Each number is 128 + 24 x the weight over its row's rms, rounded and kept within 0 to 255. Layers, rows and columns count from 0. Numbers have three digits each. The size before them is the row's rms in percent of the matrix's.

# layer 5 MLP gate, 1344x256, rms 0.0719, rows 233-304, columns 128-191
098:113146101110103112115123085113101124150122135147101126099139128089102125143148127162094112106102138098188172150106128103128159138160136138137147136123161096100134125101123134140110168114106098
104:151136130121156162156119125119115141084111129132095160131150158091133106114105099144126177191162117127127146123138143142116112116139157121141184146114104146169149120156136113160116146156124119
107:118149129123152142122095106064164103144144093134120130148114113169128107147101159145119122134144138131141096155116119150140097116074138129123156102173121120105148123113115163138091133131114100
096:157174144123148101149150136096133152126138124068110145143178072104173121124128156082123138138086114119123123107084092110134102115140155148170163146136068149157131119208132126157127130104129132
100:115111159079104090164151114134100103120157121134125118158095160093122111128145141127073094094142138124156137130124146148128110134139141138114131129126104104096121107127147179134163140150146140
107:118118118160108129158186161111142153137131167103093114126090149163126115158133149119155131130155123163147185140101138129142126147126120141118133150128133156101129140138156132093156085125154147
104:112146141135122108124116145135143094173131147149097114108133081109123116161085121127142107109151133106150129121173113163180120155125093134168123075141109189130090121173131105114173113152090122
103:126129110093087122133139084142120150114167120119126174113099112138124150178087154096087163120180182099143118146163175120118138131075117097095104111107143121083086122176126127126142116119088147
104:117126123086132144119106154086116152122186085121119134134122102131100138119152110120131100113096122116149164147115131123151111127128165149159097143115132112120099127137115134125167187087100122
099:109126104144112120106151153158136141161166133104124113155142115119117187100134126110118143184114146130123187128129093129124120154127136120128119093094117124160067115119096133115138085118145127
099:113097177167129151124126085134114150103133157137120137110130168167121090145160121162134157126110127169159139115126124110077118115143119068151103123165095108112127106134153099117075124181118151
101:140118121118155118143122086112086092143163117157152139163172139155128077144099160161093106103145122099095156145135132199120153121125111136097085103173111133105102119160148109099119109090112127
107:119122162087131152130174111130088146108148130142112159162132135145157163113092106109138105134160122142114185138126111113127099144163133168191131101151138155116133164134135110163130115155128151
101:122134147108105069144119186133118089113111168174133123117161099154124124155139147128138094142159120111113147112142142156125114124092194121155109105131137137110142118133158123127128126112129147
098:141131171153124142129127166147172093128120141110156074098113122138099142118134161114152194113142117107102141142126171125145141108057128133152111139136122143143113114086168147106194142079164127
095:186126135147141110155153121130122174184123143126087128099100133182137155140105112165134159104097132144169155088107139143118151111097130113168132127133119128149116140121128115138142106153058098
091:152148118146086138127136100099106095149137156183095125109110091116108133152136164124161102115125077152140090098098141160120117145139078188119115092131124145133149142108108147117147120121134150
099:136150107123133111115128167137137084095111162124123173148146120122133174126121136150111103130113140154131148122164111154103089127084113155108130104190105175121077146137118187108116130125143157
103:140162147141117135145156132147151123144131142120111106128176139092114167122093116103139162139198129084130138100122116145148122169155156124101151069152147169116125127124089153140114080134166106
108:122108171170138125070147144133148090114118127132103153113121102142134108107142087111162192113123132161166119138168130124076129119167107164096133121106126130140149189088152122124135121144102112
099:112129164127097125129127052131145131141166117125129127131130139112121102120097146133106107166127139164130136106135128129126125093154157123165154147103070104125112126147145099132175107099086168
100:103158105134143141146134159138125142183130155120151085092082125094109135115101093149098118124119166182106142129120150136146124085111111112111179113125099139174115180157156103125153133134107160
101:151110119138124143153141105135120140144160130089131118158150099128084171127131165174155114146178149129149135128184097154128144115137150110147144126154106130093121099141107107158139126123118183
098:109089141136133121111156167179109135139128135139096147124133144131137130148138191131163173144169118102152143139105128143133163071106155156165149116172114145104101126119123103150151162105102154
096:121154148096104155139112166133173132144142111134133136124119146126080115118098124167131167145064108137081116112083139125146116117122167156128121159146119147181108135147159101160130106152148118
103:152109162110121101127076110119132177114149116106117125099131102116114122124103172114144099164128142148097107201117161116118145101117195107132140129080130139109175135100090083103146117108141136
106:143138119107154122110136151076110136152106119161098098147143132122117187110091106164108130129159096149169104102113132107128134121097172111189163115122143080139153134158125137104104135142164180
113:120082144094122112100139125146140099153159141152125148138175111131128132122164084148130136105149131140144123138104132125137105137138117129144137156118106104105092113153143102079151120110106131
100:160102128126112087139131129096100163141120100132126171140138109137095154128115170115128102131147132165154148144139135098129109114130137120153157100092122150159123112160117128147171159114118142
097:129121143118106129161121136121104150115156122108155131112089170093155127118153131106155158111158142176099164124111074146129129175163125142158105140141105119128123135115119154093118098174145157
094:115104126141128130105146145118133148166087147149074152121142135137137114091122141213139149164115077115125109144152145127169166132080124135127174119140130144114126132139111161150136083146127176
095:111144178069133131142151150107142144158125128135141120141071123139069089161090130131144130150157162104165130141116126118125133144142108114132138108113139128104167150114121113112122107121159126
105:164129143128135100090086085090144128098133155122135157150169115151100152113127119143121121105112152120152113101121124120114122116110130184170168101138112157122143120123138105134112135128133131
103:152105152114171140148114076112123119111160127117141084143163180137149134148129117148110145152099085097109139138164170140168107126118142121087119102100180134100116083106070103090108156097106084
097:142164113103095144136092133108137121081151164145119084141129079191131177130111128161097147157165104113156156122153099129100126103122122125102148125141107127107151134130103166113112124114115125
100:171156110108129072158174163161130150156114162144133163153159087154124108144103103122129098106112130167159119119140129127113148153114124110147133110132107133099124133108145117125108159198148122
105:133179147146179092154165144140164124149101148116126153121153126127114117116148111075090139121160125119106139115101109137139102096116130126137130140105107144162125158160144173129098122148147118
092:177135129128108120118149124127114146120083104130123116080092099148171134101155085075114091150153135151111129132102158133132143126099139070147163107150130120122123085133090120093120122115147137
099:113131110129183115113108128118157099141113092125176123118142134133116169152148158130173105130097101144099141124110097091151141161150111142122159130105142108120138134154118118114109141118099111
104:149182149158129172118133150120112106110132102126137131130129141154160094143115142181136090145125094077136138110076166147115127089132123141124110091121106160111141120078131095173117069086105117
108:094138134104128146112120109150161114130112107151144160103144115117124113127157122146115123141132132118132141164084116156121135101168092103146144131133159095132121154168129111139121094116177163
103:156129116098139088174106115103075134149160117118140123139153105118114112130102124157137130156097106137155130136104121105098082146129126131154090125166111120169118178116142140149103117151099125
098:144112090140124114116150147123155096094124132187142149147175101135126178160131124176122153125154149098112152048112115139121115123157155168133104111127126107132077145159140124114129097122130095
095:121146124099168111139130131133101094113110113191095149124128132118122156126135037161118128150188125109100188088144137121114108121114146160101112125085119136164111162126120143114160150140099116
100:153146184160164140119156141154139097127151091109080070096121128114120114085156110154116122111126160111135133130103110144167150142101164150115105107160139102139139093104117133120112112146150114
105:133147108107093110082106159101136143138119131159168100106133173133103120116133111164115143114137099127127148147141119107114111109110111139147163126156092111130180157143156132117139156122142146
099:141091136083150117132139125140110117130176148134161160137144123116128140124104093122141097109089118143151113128140134132118116104116128106134130158146115110111120142098094101098068119144125199
101:109150127134140117134154171114107117118141168136144175149131204126121148124125120136153093097120140175174104095145159119115148140158131151099097158136116192138110115148134103154091132142124136
101:112135122133136166118105125155138057095112136133110139137107072092105130127165157119168147109107149160155136155130138143100107090111156175099116110138137117145112121092140098072126119099143139
099:136136181084133128119091101156117159156115104158114116161129109153130159122095120122173140126117102113155144130141152140062159163101122087120108133071139161086113126128089143125141115124119147
108:129169119150137093145113109185145150157123143171162187118169113112099153112131163105134136106120121105130110136100127113117093092162141126139148145134143107134118137105143138094110140149129116
101:136115138132134086131138157137136147113133126079119105137127153157115144117122105127123091138109101150134127161138151132096131156086120120118080141108172115108132114124136143138111170133144134
100:131111135121117116151131151124124107126152156118116115107172108093148116170156112153140117131148092171051114156094133142119127165120146139156151143127100110187121080132110126128082129154138099
113:121129147162129127102120102158129145131119152154112099078145134113051138126086141153111165144162147104127113155115102104110128122145116121107123140138157126143132144113114129120127134113163129
099:096122071166153148083096136135116129136164104093142146152163115112162164112158154170170141097152144161112146110092131114107114110118101114110139134144165140153136119137145126171130131152096125
104:107115144102159133115109118148149136175124171123139141137120157102107136160175095147124110133074111146116121130092109127128113184149151165122129159107105086130131095105097126159156132141182119
104:138140133124091170161080123169068148109101144142144113153119140172106118115167129105162117137142157123103126166138145159094085083144098106132111105130087158160116143091165112150139143134151097
101:130111129135161138089144157133128107142189081092131113126137147164117120119144123132100124112127096154138151175143102090132108147152096100152122131141153152152133150135171127145149142115089129
099:110111127117132136113121087146119136156112144123110096118118132133118122099116154148140167119073114145126101122113147147090100099139119139112087111133151119109134137121158138132079148187123131
093:172120118167155147121138119101133160103151091096134115139133173145117142092168128128180095097118128129101122151093122160110142111129117113150116103134130104117121104085086089085184154091126135
098:131080107162128186098111166127120138155127091137140152072156141078117111157124140158089142089144126130108105131122130124087135168164121119103124105143100109122113121106148130106150134118189151
103:130097142102124114133111171131128135145122101121138141094119149168145111117081196105126135087159119122121101109127180110138124131148158113123094124126157110113140122141111085169124112128133134
103:123138125146152135121141086120151147123148131141141125094165119130153110115100188147116136140147155142107178140123127128163151193122140127150134101104088148101062147117150127134120115098129124
102:139115135152083138123106100137157149129105111139113114152129100149122122152177129094134144149175132113125116179157123136119104143097137126122111164141085135162144067134085149134115100118141128
105:118131153102120114171104121062095100117116118103133152104129122134130113113138113154118136099136112190092112123175128096150095143138132137129149148112136137089143148070113139149120119112139121
103:122104059094151150179132133114114134102132115146133136107117115131085140139105097115158136106113119125147116116095159108077154133118146108101092138097164095143115118138147109120147107164139122
104:162171157139155132111123144146110137107103153172135154139094120157115082179142128083101174131167128145135163127144149082085138123096158107119128108171107127133127143123125158137115150110128113
094:120117113123092135134140127191175165145142084121117151089155136126173169172129142149114118134112129139137154118111129113156118130080084163102128106090135135126150139148141104178121094163101157
103:055155101130165168123127179134149158115116149138135115130112112113153101146122092130122145164110140126150122107145142133125116109114108100161090135155132144107131133149133155141129128138126113
103:111130125102099146136138139130066172104126141132115098134133155124136129186136163185101110154101095137117103217120133112113121175146116091168178110137105138121097149132163105106134101132098125
103:123150084103131168110104144102122098157143166124145136133126103127087118175099111177154142167145114085137116133125145105129143135139140123101173126072142130120136157135114100137117077135125120
107:129156166115168128120136069137100121060121120092119062121157130156163147128123081187137186113137119091140111089106082135135115122141129103135140116161138155132129115120116149125086137143102095
# layer 5 MLP up, 1344x256, rms 0.0757, rows 233-303, columns 128-191
097:150096169092179091084137153104093083137157134116084148115097117149131162119135092125120114100108099087095126125150095089144139081116071135148130134119166092128100097149108139148096144100147170
088:142119124111147084141128140123087110159158108143136108147172146186122102131113159161122109115109087137135163119137103133067113126129172093183187082161128135147101115130137135156113155145153084
106:137134120115147086046114129152128127124124116128104177148135099150155126109108134143107112109133133127130160127127145152106123125106151142132140097037145133129127126121147116117142160098098181
090:116125072151069116126088094113121119081166110089093127118104147166171125122134100121138103134150138133114115153154126088073147132147114108140132098134116121107186122105100154158116134145123122
099:129114101162133132130110076131133100157160115130134148113105140161146110123117121119182122144158137146115133153107141112121149098081125141103107147130115151174115129136089097122097108081151103
103:121117147169141130134144151096125095148136084128159132178116111117136153163153118133085107111092087159125173144112109139119141188122132155124112129133148161109115123128152136091153097111132130
113:138143141104086146139144154157177159142130124114112124140133130114154160127159112133129127142130153110130125107076136137147104156150123141172134088093151118118139134196172138073105141145140169
101:132114102150201098154148177151122154121122153099149149118139109134094151149109142108115109111119105142142095152150124114135096145150085114129138104149111135095103143132112145172154148110148111
102:136137143133139128138099090087140116141138133109090114124157127125147125153088148123074142158160113148109118108131104076142114084118112116167130156158163194143159141125147138097113107129150125
102:112117131117141114145106148128152098127132125115139159146086151109139095120116177117070102117098111131110187111106146164126117138137132096138103147129118170160137098111114155101186140115140149
096:145110125114109092147118097142079122118135136105103133121159143110107138159116155121136138174082126133143132167126123141104145131113114123119117085125161150132102080135162171136067100144141100
103:119107165131104089133153123118115068124157166143109123123079147133138155150107166126126118126149154110102119196139148134116146103077146098140102127149128140175103107141134077155153132156110124
098:143133142110133109133106133126151112130158099121149089143149113110115125112137152146099176086121147166103092109138115079096161108161139098119112140143139142122116113112162126131095118138144107
110:131144119140145121136125077128154132134133113089108141086128127121169110136128144162151154119130079115117086168061106133089102146106157151142157144144104120118103111155131127124122124107103130
102:160118088150124110140096159133161120132157088137109141121126129143126164080125132134107128131079151130183134128133137158140153152125121111117154117150135185167120104129113160154135118134110116
090:151141112120121102154143156139193125121106144137102096124089109093098147157072133117106196097101096176158130127120109088146119075126135168140106153132104144115128197129147149097110118133138087
096:115126143142158137135080142147088168131124109119146131106146100142130097074131128147078125135122098119129153147114113128142136107111121109136155122108135065123099100163115109148133171144166063
104:144108128104127105130092116177134138156185115087154139136152102141146126175090125148130121101149117120146124161156087119092174120154143152148139131098128112101133144142107104119131096142094140
103:130133159137132128129111111143121140117101154126125145099131128161144106180141107121128161135100102117142072160151094122157105146113138112102130140091119133094123138082150148096127190105118116
102:109103143110128136095106139154148077133085146141150172119148111125108130101122136116147167141133097144134128139150087151093108092124124159089109153138170147113138123132126050142085132096140123
111:169125127144096144106126114099121073108081174092103147118164149191112123108163194116119177133100162161108102133087141139141107132100109096111127138141102149112138151117119119111093141121140109
100:128119135132127123173132120115120109162172141107117115162115147133139129116118142148123119151182098148123138104111093127133097128137159076133112150116123132143105098101103150125114111119147131
100:112124129120124176129099106142061195090133101149141145150127125106105137145097105100165107113085154140120161126159092104123100138117142118113141114090112141131147130140107131129112094112123145
105:124117114110173119132136125162135173174111106134115135153135111130139095097151136108121118102141089105143130117151179148118109093156140135132153113153127127169106136152155119144122138107114136
090:142107095096104150088118118110120102137128114149116153058148107123122125150131108138118179143170115124169152098173147121144105119174115100134126113109154160098119159132098102127105165159121146
092:160139147105129120099148109128085129118106120106131122130128110121124154109095134152119119154122149142149106087129124089113132168109134094084122166131153144139115125110113106140156112155145111
100:179112117090113117125130174171137125153149171109111117109113109145153125134123106082096165146145143100157124126095097170132154081109112113115145165130140117141127106108094094126144066148132150
117:100121142108128112109109107151107127122142093131098115131091122127084106152128131162116160183135091120114153168113150069104184113105137125142138148126154143095141136117145116120096078164150199
097:117140104166140095122134157061133107172125155144193113113084139119123126160149101133141150180079119143090156126146124119149122152134155166124117091097121135160107118082104115118123097199093156
094:140139111095099118135140127105108165104158090134161126108123127131160110138130122119155133112154143149114125111131162122128157163145103073118163149150116124131117128150117129114101081140153144
086:127110100159134108108140168081138100090109140171078154147146131142109171092148123165112097147116097082164161115159120144184120143139122124120154174152148151141126166159158110135140125103131124
104:144175129126103117095119103133168109148122089116121116117129179176133089124085101131123109148131106128142109127135160144083159128107127127142124134142156125153123165111143171139140166125118181
105:152152105177158086186127133084190142160126212098130112134135098175139137132129126106120151139082101143101110115111124135137140154112077110124134135115138112113096161160103131119152155149129177
100:109127145140144140124105114110123144128078119105142102123091160165155175128131148092085123098117126098105126114093146165108114163113124137149092118133171144086114119083088103125120114144114134
095:122120120167109185108149142134093126149105129127131154134094112065129096118096152089111107131146154128104161132144116081129173135164132110123147114160107103105153099111159117144119099161094161
101:150146125090114174164155155104122091132151129148130127135106162159138069083156141162147127113148110154136152145183094127132052142098086160131094169166133123147116124159105112104161125132138132
098:146153123132092150151139114136106091131141167109105143120137154150094150130121115091122163104149154165144144099151104119105117140133151139060164099120149156117112143137115119120162113200133124
098:104120110083152100137153086156103101104166118146136139107081149107154109110157094115113108093113096098145168154123152143167131131141139109124088150095102159097102124125169144143114170138108119
108:142124120114124137155121140151123197129123153134145176097104137117094108166089126167139169138108165135099091073133161169127147124120115132126108126101136097191128153132114171146140087118102116
113:155137113145108093121085138116107105105174130129104140111124151113146149104101120116147153096144150195131151114160093116087094109095131115121136083161118106148161135175138187119149114107137159
110:129156136090141092140155114159141100113101137119087121121178148126115131137148107118111131175059154147140091127136126094154120183126129111111071119148101136133107123174151131077166106114095151
100:132142101083117135141131130089085120123083100117110114127091119091138151114123090145137100081096124113136176151129156106097094169142138138149161094097129131083147107119129131135099100090142136
103:158128149156112098165107130134111159114113139114108135160138144117068092142135128120120131183153086160153100128122130163156148137097082093107111125121165130171126114080134135143125112121130138
096:114152176139120169119132099132119156077169159113093125133143170146106111168133146112119096132107163144166162095155142116119154135131156110142125118143115159127121136112137141122102127126174108
093:149077104098096132137101132124090153098109099120113104124134144135146140112144115171151138114111139114175142093112148107109092159142123129104127116108135108118115112155116118111095103176112131
107:110158110101134082155101125140151150160120119140145109109122119123099117126098127126150114123132114117123094136137149105132157147136135156104203183123129090125152136109139106122145137134138117
094:082108149102118091109118111115071078110133088091136113168112127187146105141068162132166131157107135164127111146141121111140143087107122170116154131138127091145114152098122158131123112182124167
100:148161062189142112095143165117099111095094162106113105109110138143106117149122128147114083104158145131114112108137141147124099131115100153119140170095130123137122151121108123154155126136134114
118:154142149186161127109109141091135093122087132112115140132153115145174116117145148125136154097164106146137131117165104134111137117127120153142146129142139139125098166105084120113107123157125101
094:128123117088131125088144108175140140118135117158142154160139140130123144115126103129134145089152127104106122153134130086145157154132148122123130116146157165088147136145075152169148086175156115
110:118100094158091116091182093124085131101156137134137126123163155146082131102134154125115156123125134138113131198114151106142130140128138138131138161152145102122146146122110111154111134127089161
096:146122106144168144157134117121112093128137104094159108148179173130100156122177135168122163140130130170102146109143133139126080119113143137039124141119084093103095115103124118101135105117121158
107:099111102151108148100160131117134136135121157128096151156123135120159147135114150172148124090131135180085157168119163088160167143112145114105138132174098149148130086157153161122123142124135155
119:161115109153196109109141115150112173126109126098136114106160091093146128098114163125132120175111168123095180153082112115115133116164092130105133140135112153141137123103100105124155093143152115
087:129091150172161110149135141069138125124120186143104130152135135133109158117117092145146097198159128141133159130119109173144159128115129127134139141100115104154111134130093076106149152108118143
101:118125138184138094099124150127117133158111111119166138109126134115146109133121076144088118134152148094125168124134118110148108114146154093115080091131120124148135138106134131105101118145149159
104:186123136093160119162151087110144097121117124088126120109121187124140121128116181098136206163136170150134136105119107115139155126116158159132136109173137100128160152099067133127157149133105191
089:143110127108103169122163144147113137117137080130162126121158101109131137136149129128098127116136099153142104143159164152125072163151120147163179071168186132137133123151112188074117141103116175
095:132163136101132087117126111088134133100117133093158139108079147117162141122102159122145107144151135146129148120141166127124141150127083159164133136125118156090154126077121139108108161164099116
090:126127088157139071149088105104100116079152130144090109152131134132143099148122078152127101136129078122127122108104167144131177128133128119097176130142117127120117189159150150119087114167135095
098:116082130166089113127151105131124115125102099164116152137142078150120116125094140107143156129143062172123177100120141125120150115120156143154137108072144105157116109133137115131132131126095146
100:116151135122156137158088085099168125134149137128078157171108112170169085126078139172141156117098106111149136144130126137110096134135124160083144141105128175123114106150161116086121109117140126
105:146143106118142142157162133170162119109103105098124104161115162108134153140127185112132094110107097118110147132116117148135114172104197186145121110095083099121142110148141165087115090094159128
098:125134158127128104145126135101096146154114120174135152156139087133115111114129165128135113149117085128116128107145181102179099102109137101097138114125108062143104103118160152135134097133083138
107:140123152127145107120131180092110158120112101133167128140123085110161057161150151150149118086158129145118133114123092168145109099141156117125138111107151111102137106100155135146105129131132155
105:098189105118113087085140147138161126127148087139127134168128170159150132122106122112140105164109100140146155146100101158161094132130087098124152113111122118129152099115137139135122151145161146
103:106179075141134177111101101104115100080125153132136174180128116129113149158101109108113106103129133104126125111142145145101096177171119143126154123106117121124126117123163133111113160139165161
096:134115170086115137111121087089124074122125144136104199176093140134144120143120130117114130121158089132095124146162145129133125064120126088078150081147099170114155104117142113157103157139121113
095:125134131140144139110139080133094100147126146081135150129139084164098097131163131157113177131176103171140138114105151133124183131093113183136123151119115142111099101103122118106107117168120114
100:127118133117150141114156115133169126154122115090101137125095146141113118124160097111117073124135136121120151132123137122097131137119110166110115114175140104129145132092104084122122095132165119
106:114140111104154122120087124147156115115106105104144073126141150134142087106139154122096149135126103146142088154195104110092095153134125124088117126127170086116116117089139114090091156111119106
# layer 5 MLP down (transposed), 1344x256, rms 0.0671, rows 233-303, columns 128-191
104:120123123146162165127174117118123125098096166150110154163126051123143140126135158138111116144134107135125112107136166135125144130141156159108131140111133120148093174135140106086137179148099134
097:112135134139086162130130117130163132105141105105148132127084101089124175121155123093140104101145139109118098104133139151208109135136087142105053126118140135092071123130083109106147115101141171
109:157111110148112106124153062113110133108076147093108150155176150077152142106082139147150115147102124142139126158133132106134103128144146106125137122111120139136132153083156102139150092115166132
095:166139149120141082153112121142149175127121152148126144091126125076131128150121116099120184103138151116100146111118126168160121118110132100169137177093126130130106130170108112131140105135082131
091:136125153054124148121159122154098127120130166162119112122129096116119119139143098132127134104175099116090118103178094127161110119116112121114137137112105126145172125153140174083155129142109160
112:134170098135071083139138100105131096104114132129138112094127133122105155130163137167160089117127094114184165101133118139156131136110165138076116140133095193124108126161114198079155137113118144
107:170139182107140121125145133092121134103116115142103098118106137119127103141121112069141107092137139136140156096117081112109106153129138110136108119094136135161137155123130136116094079125102114
098:149141146126105167138131058154177129111148108157083128128144145110161166131131137135140131153172112104147142121073154133147132129074110150147144138141125140155116132162133114147096111122162156
091:120098099133132148086112114143095106125105144140122171194129125118133156117107144172094163170137156139090159124143155174128152128127140147121141111159125143143106126115088147148083148091144120
107:145127154121086129147152161091190132094086126121156157137144133132130140125170134132109116118145116170096088140130127126109136110130153150164181126130107144120126159140122080115111153132134109
085:126140142165109132099075151134178137138116106099162146101103130137152165128094104161121101124145156114128095162157118119142157109141123163162094156129081152137119107137116114116178124115109149
107:123058089120159101112106092091152115140139125119104141124133106096114079120177153183164121143123130092138143114168123132126141156111115145126147107106131108100080169114145113117119113136172084
090:137143121075119159113128153105117100130125151161128173130090108127138112104154081132124108134160117133124166116123165134124115098105116130114122170143139141147120143116155127122130136122168138
110:119121133148145172096127122134124135127149121110112076139108147110139164112136124128161109171135137116127129128136072135166117099176106121136082153141063126183131142103137152161108136101157104
103:111096139147152147158164080160128103131112142147129104139100120116109103148154160145106135154143137109080126120114117118123109143106147174158190137104165134143137096047129122074118126139133116
093:111126126145136150122139114127139158163126130161166107112159162115138107100147164105115102089103152110132140129143130096121126107106124110151132122124176127112148108075138116123143154147134150
084:137100128117092090133147135107096100154101141141156138109108153143088147127169145108135119108128122120144122166113153211101114103118125141085097140181121097092131136104168130111114109155125153
100:170158189127137130169075102145147122124112157162109169163142112137085148167131154171139148136145162115146134141124140160125138101146130095109192094135118099125134107130141163106108118130159129
100:144131109126124143137124096111130102123153115142156149163138125118169153141158114081054066098109089133117161117142114167116094107144127130159146155156112101157126101169165125160156103124125131
112:078141153123079141116184124143133171113133150084103086120102146124150131154133088092139122113135129124156095108153142131150148159130123121140132083107112073135158116107093163132111150149146146
102:111124148167134103148137109091101174180157132185145140179135142110145117138126146102111145109158121124120170125112095143078117151112133150131154143124136105137158136131130157106132122158077145
099:147096116086091078093151132112113102149132146156117144148130108143126110149149132107124119140080135126185123157160140137080095133176117109137148087156109133141152098128100152105154113140142131
103:181121086116139088100140089117143129122150112189145158147170087140148129152145135110122141159117138133140114155115139162155173106144103141109120146115143171121131137167116151151125123152101090
113:145138118115106146098141117127154156150113115145114117147141122119145178158150128140144103125118114148118164154167107136108096187112119144141122106128105118132137112161108144083176123130127097
085:172147141142139081147114165115085160154118147119130091161119158158102152126097135157161112125121102140090117111136100118097136155101162150145148149100108123077099092119133139100112138145121131
098:100118133163118125130119130143154167142141155176143130122131122123125126152133105110128143119084111133090174140128130175154149116174116134142129123138094121106143119114126113135068154075123146
090:124167144124072154121119110083161112148158099123125142156163149107110105083156129101108124155119070148139102151101130131099105129149137168116124101148113139131141147158143145147113149102135106
124:131123202120099096170114126124128126110138088099095126128147145163147160143094077138111090113106116157140159148173088157131123129115102124174150159144094173139118134116115109126102131108112102
101:131108185161154134132127114172122146140121153113126140079079112128153104115123115133135177122183165175106155103144164137151126167146084148067161109160096150088130138086126145111131154140099160
083:131108130167143114099144136135154083170114187146134137151140113130098128080101144138117083127104074076188112122129158111142100135116130139129115119142136131113160141129152086130148162089090111
097:112122159158155134079143098144111166152114119097125104153087106125086101135089077127114164126121140108168098131118129115143152102081131094126121126119150167079133128102133116138106106133070140
108:142100174167133158120092126102165143128138145178122089178135109144145115162145129152124093126096100107136136144103138146155060112124101087145136089136124096147091113133162112130126134132144136
113:111082105141166147159101091084090144139174158155107139124105140112111093152154131136114121159113091105174130127121109110127136166090151131146166150095125150159108164109102118134157114133168123
095:129135126119134165144100174196151099136124104106151135109141090127149155110130115182120117119082120157158124135143102133106146095123147125150112109145075141104107120126130125095139146150120153
100:158130119092128079113156093146138131121140125134096088129131119142104151151148117142125149099156059120129125127125139150148105112102125136142144122152118117138136150159117142105167127079191134
100:142167093105125156087161108120139127096110160119125090087106125091126113120153133136121144148134133154115155139131176093134137105154089129117091114112112119140107133136150149120161161094106140
104:125128160144144146087120137120134080112131109174143139132105106139115155145179142178110182153116083134087161135162134099119133119112106098117100164146141100153139106091117106097103105127133137
102:108100126112104149173158187093091160130115147106127102186153138139150121112068175144147168127113167073112142126155110117143162134114123156138113114129115150153180157138121103125082119098136147
103:123077115120099169136125152118118112125149137131146087106144111147097121108117184110138145112141153137140155113125101167169145131160132150171141138140126116081119163118175184104111115164136130
109:135106123090098099116181116079154152159158134173113122140145149067092103167108129090090125140154142140102128132127109174092095147154182077143109166114110099102156114128152154107161139170134099
114:108152096133147102151137144138079142176178124175132156122099119114123143130156170160129150113104111152131180115133169143112109138146154154136109174118156170103090108147142130112095153152109099
099:110104097133112118093127132140120159142118101123110116118185142165121101131141094110120108153144114186149139125158123110180153135121159131139143108103165149107106082088147100095172144111145135
105:100097111111120072170120114106096129142111110100154099138123148154148168202111126121124126173128074135145120149160136149122171147147101105122099113172094137157131141131119152153138102097092126
105:117115114109126085171144107188121113131127117135153124142092118125134112106113172142122171143106086097098129187081136114083177113155157097128153139131107117139126130117112167135124159139203139
102:074134137095157130126166142137117149114177120120077124098136119144114169105110097115137124146118104099139124107118144119161146142129119146119135105142118095116128138123106118164132142072155132
097:120126099163120132091136108103127137157141108098124196128134124127128149122152157101106129137146103148136160137145119119102105145101114077103126090126178159193107091117145117163162128139131155
097:174146119161132111147132093131134082144133150127129169150137102114140097111081087121104076145128109122184104131129127151137106100114106117087132134118151145159113124101161167117151152100138130
099:145109150113128092070101106165137122107149091124105123132099098145075143150169082108128107116124129105112100161135135128146149137146119118125148122158095120163142137163125107108143134119146111
121:108127149094116148151184114150146083133118132099122141129109117129134150134147110074149130119096134130100093115113125139117131115094110087104107090121165104153143134117094090156088137082144134
104:178119115109082143155124155127130108121160109119102162088136142081105136137123099122085116150125175125119167127155113111160150128124133111103129143159039122073126128144137114154122152149142084
111:108103118150101169096168124127111141120148129142099140142108092115066124090136102147142128145129127130143109167133172153114150124119118133143094124172143109107185139130086202168088103143119157
103:144126161152136134111107108121162110147111091109125128107103118095123103110151135135120134141161126155125147140151094088108113129123136137136093131111113119156125120184123131105123071149101130
101:120150132131117165091158152129085144156093103105134137131149086183186094099094113132115130181141169127163109079090138113145149121130165140132083130124124115141121124137058178122103154096114141
116:101106167155115137113147078151134134121132096134132117105109098112077155094116172125163152165153125107129138141130105086095113132142156110129130111090102137133117144090101123110136098155186109
084:096141108111132098107122145124087079158136082101110146168165132151186125132171144125152171090135150125105101126111146109121115119101129109116132134169170121180173108118120125119100137146134127
097:114127123133125107157125140118132109127115093113145124140102147178092148140127156172161156140132131117164162139177129138139118141129136125092142115181121135102127124112112112064155111135097138
102:129130072106073130134175110105143109086092157170109111128136144142183124091127147094128177104132114136170085132132154125123124173090103106124109144092162134117165123117150121103162125134138161
097:105078146168156132106102121150097111130129113143116150119118130112092159166115114111121125144118151105090083140115115132076125095140123125109115157145118176139122165118125110160140117140114151
097:136139122186152134125121162110140107103142113139141135118116147101117095157130090122105109113084115118113075138087134098133115149163093124125161132134096133140124122133109139117156120125097141
093:121142149107074099160128114097152135120149142133127123143130112161126114112149161138127142069141132142124131115192121137142109149120082143146120097147107151099129106122115121111104100162112135
103:139136151127141133145144123155112153112120100112133118135120180108129172132116085105116101161120136122116153113121138113124102149142166137126158088135130122151086139116111145115090129118155103
108:141146099130131142114149164188134140147098133112156132111109152157140146118096162149139077107125157143141112146150121133122140091095095117140137103099109111115095116143137137181097094117167064
103:088136131084130148137130123118141130135140085098111134090135115131140137139157097135142117059137138102149143112192150165152112128143080115141105100118096172155146097122104096117133120145097135
101:078144089131127122124102126125156125123157138121105126134130171105116129136110107128111132113171127169126118145113074123186161121147117160131131110136137149130121150127093108139131142144127119
110:144169142164098142099111168158121104134108108177148079178142115119127142127130086169169093113153122115155130140142138136133107119100115100143122114148092151172135125171109117105116134113125106
109:094136160111090118134123157110110149124132149110147127133093151122153132161119144118123114160106104144118114141118128176183138118122128137131085121144125128161162108124149125169101154122174127
111:155140111140123147091118140147101106112131096148107120136127131101124137119125118161150108090137129169100149111099146131137104146110117125116105090162145144122130112085107114136110095110145162
094:069113129142156127154127144126159172134138133102111135120133170102159143176168140092142160132124201119125126131129058097149147147150104151188100155109112138165103118135165157122130112130153116
099:129174154089172158140137132128157104139103088152144127151087119120151144135128078118152104142104159123135091113125111132120113120142123152122073113146087093163150165169117103149130098097120106
107:138127154107083118110117168132123096110169124099148149155127102133148151146112169086113123125097121130145144119104175100153152102126140126124107110146140137047144154129119137143127098111073098
107:132167135117132138159149152084106114178124137160168138126131117111135132120152131127122165182126104135128074138158062154138137128126086122131126125134150113166133124113097112084076113112158149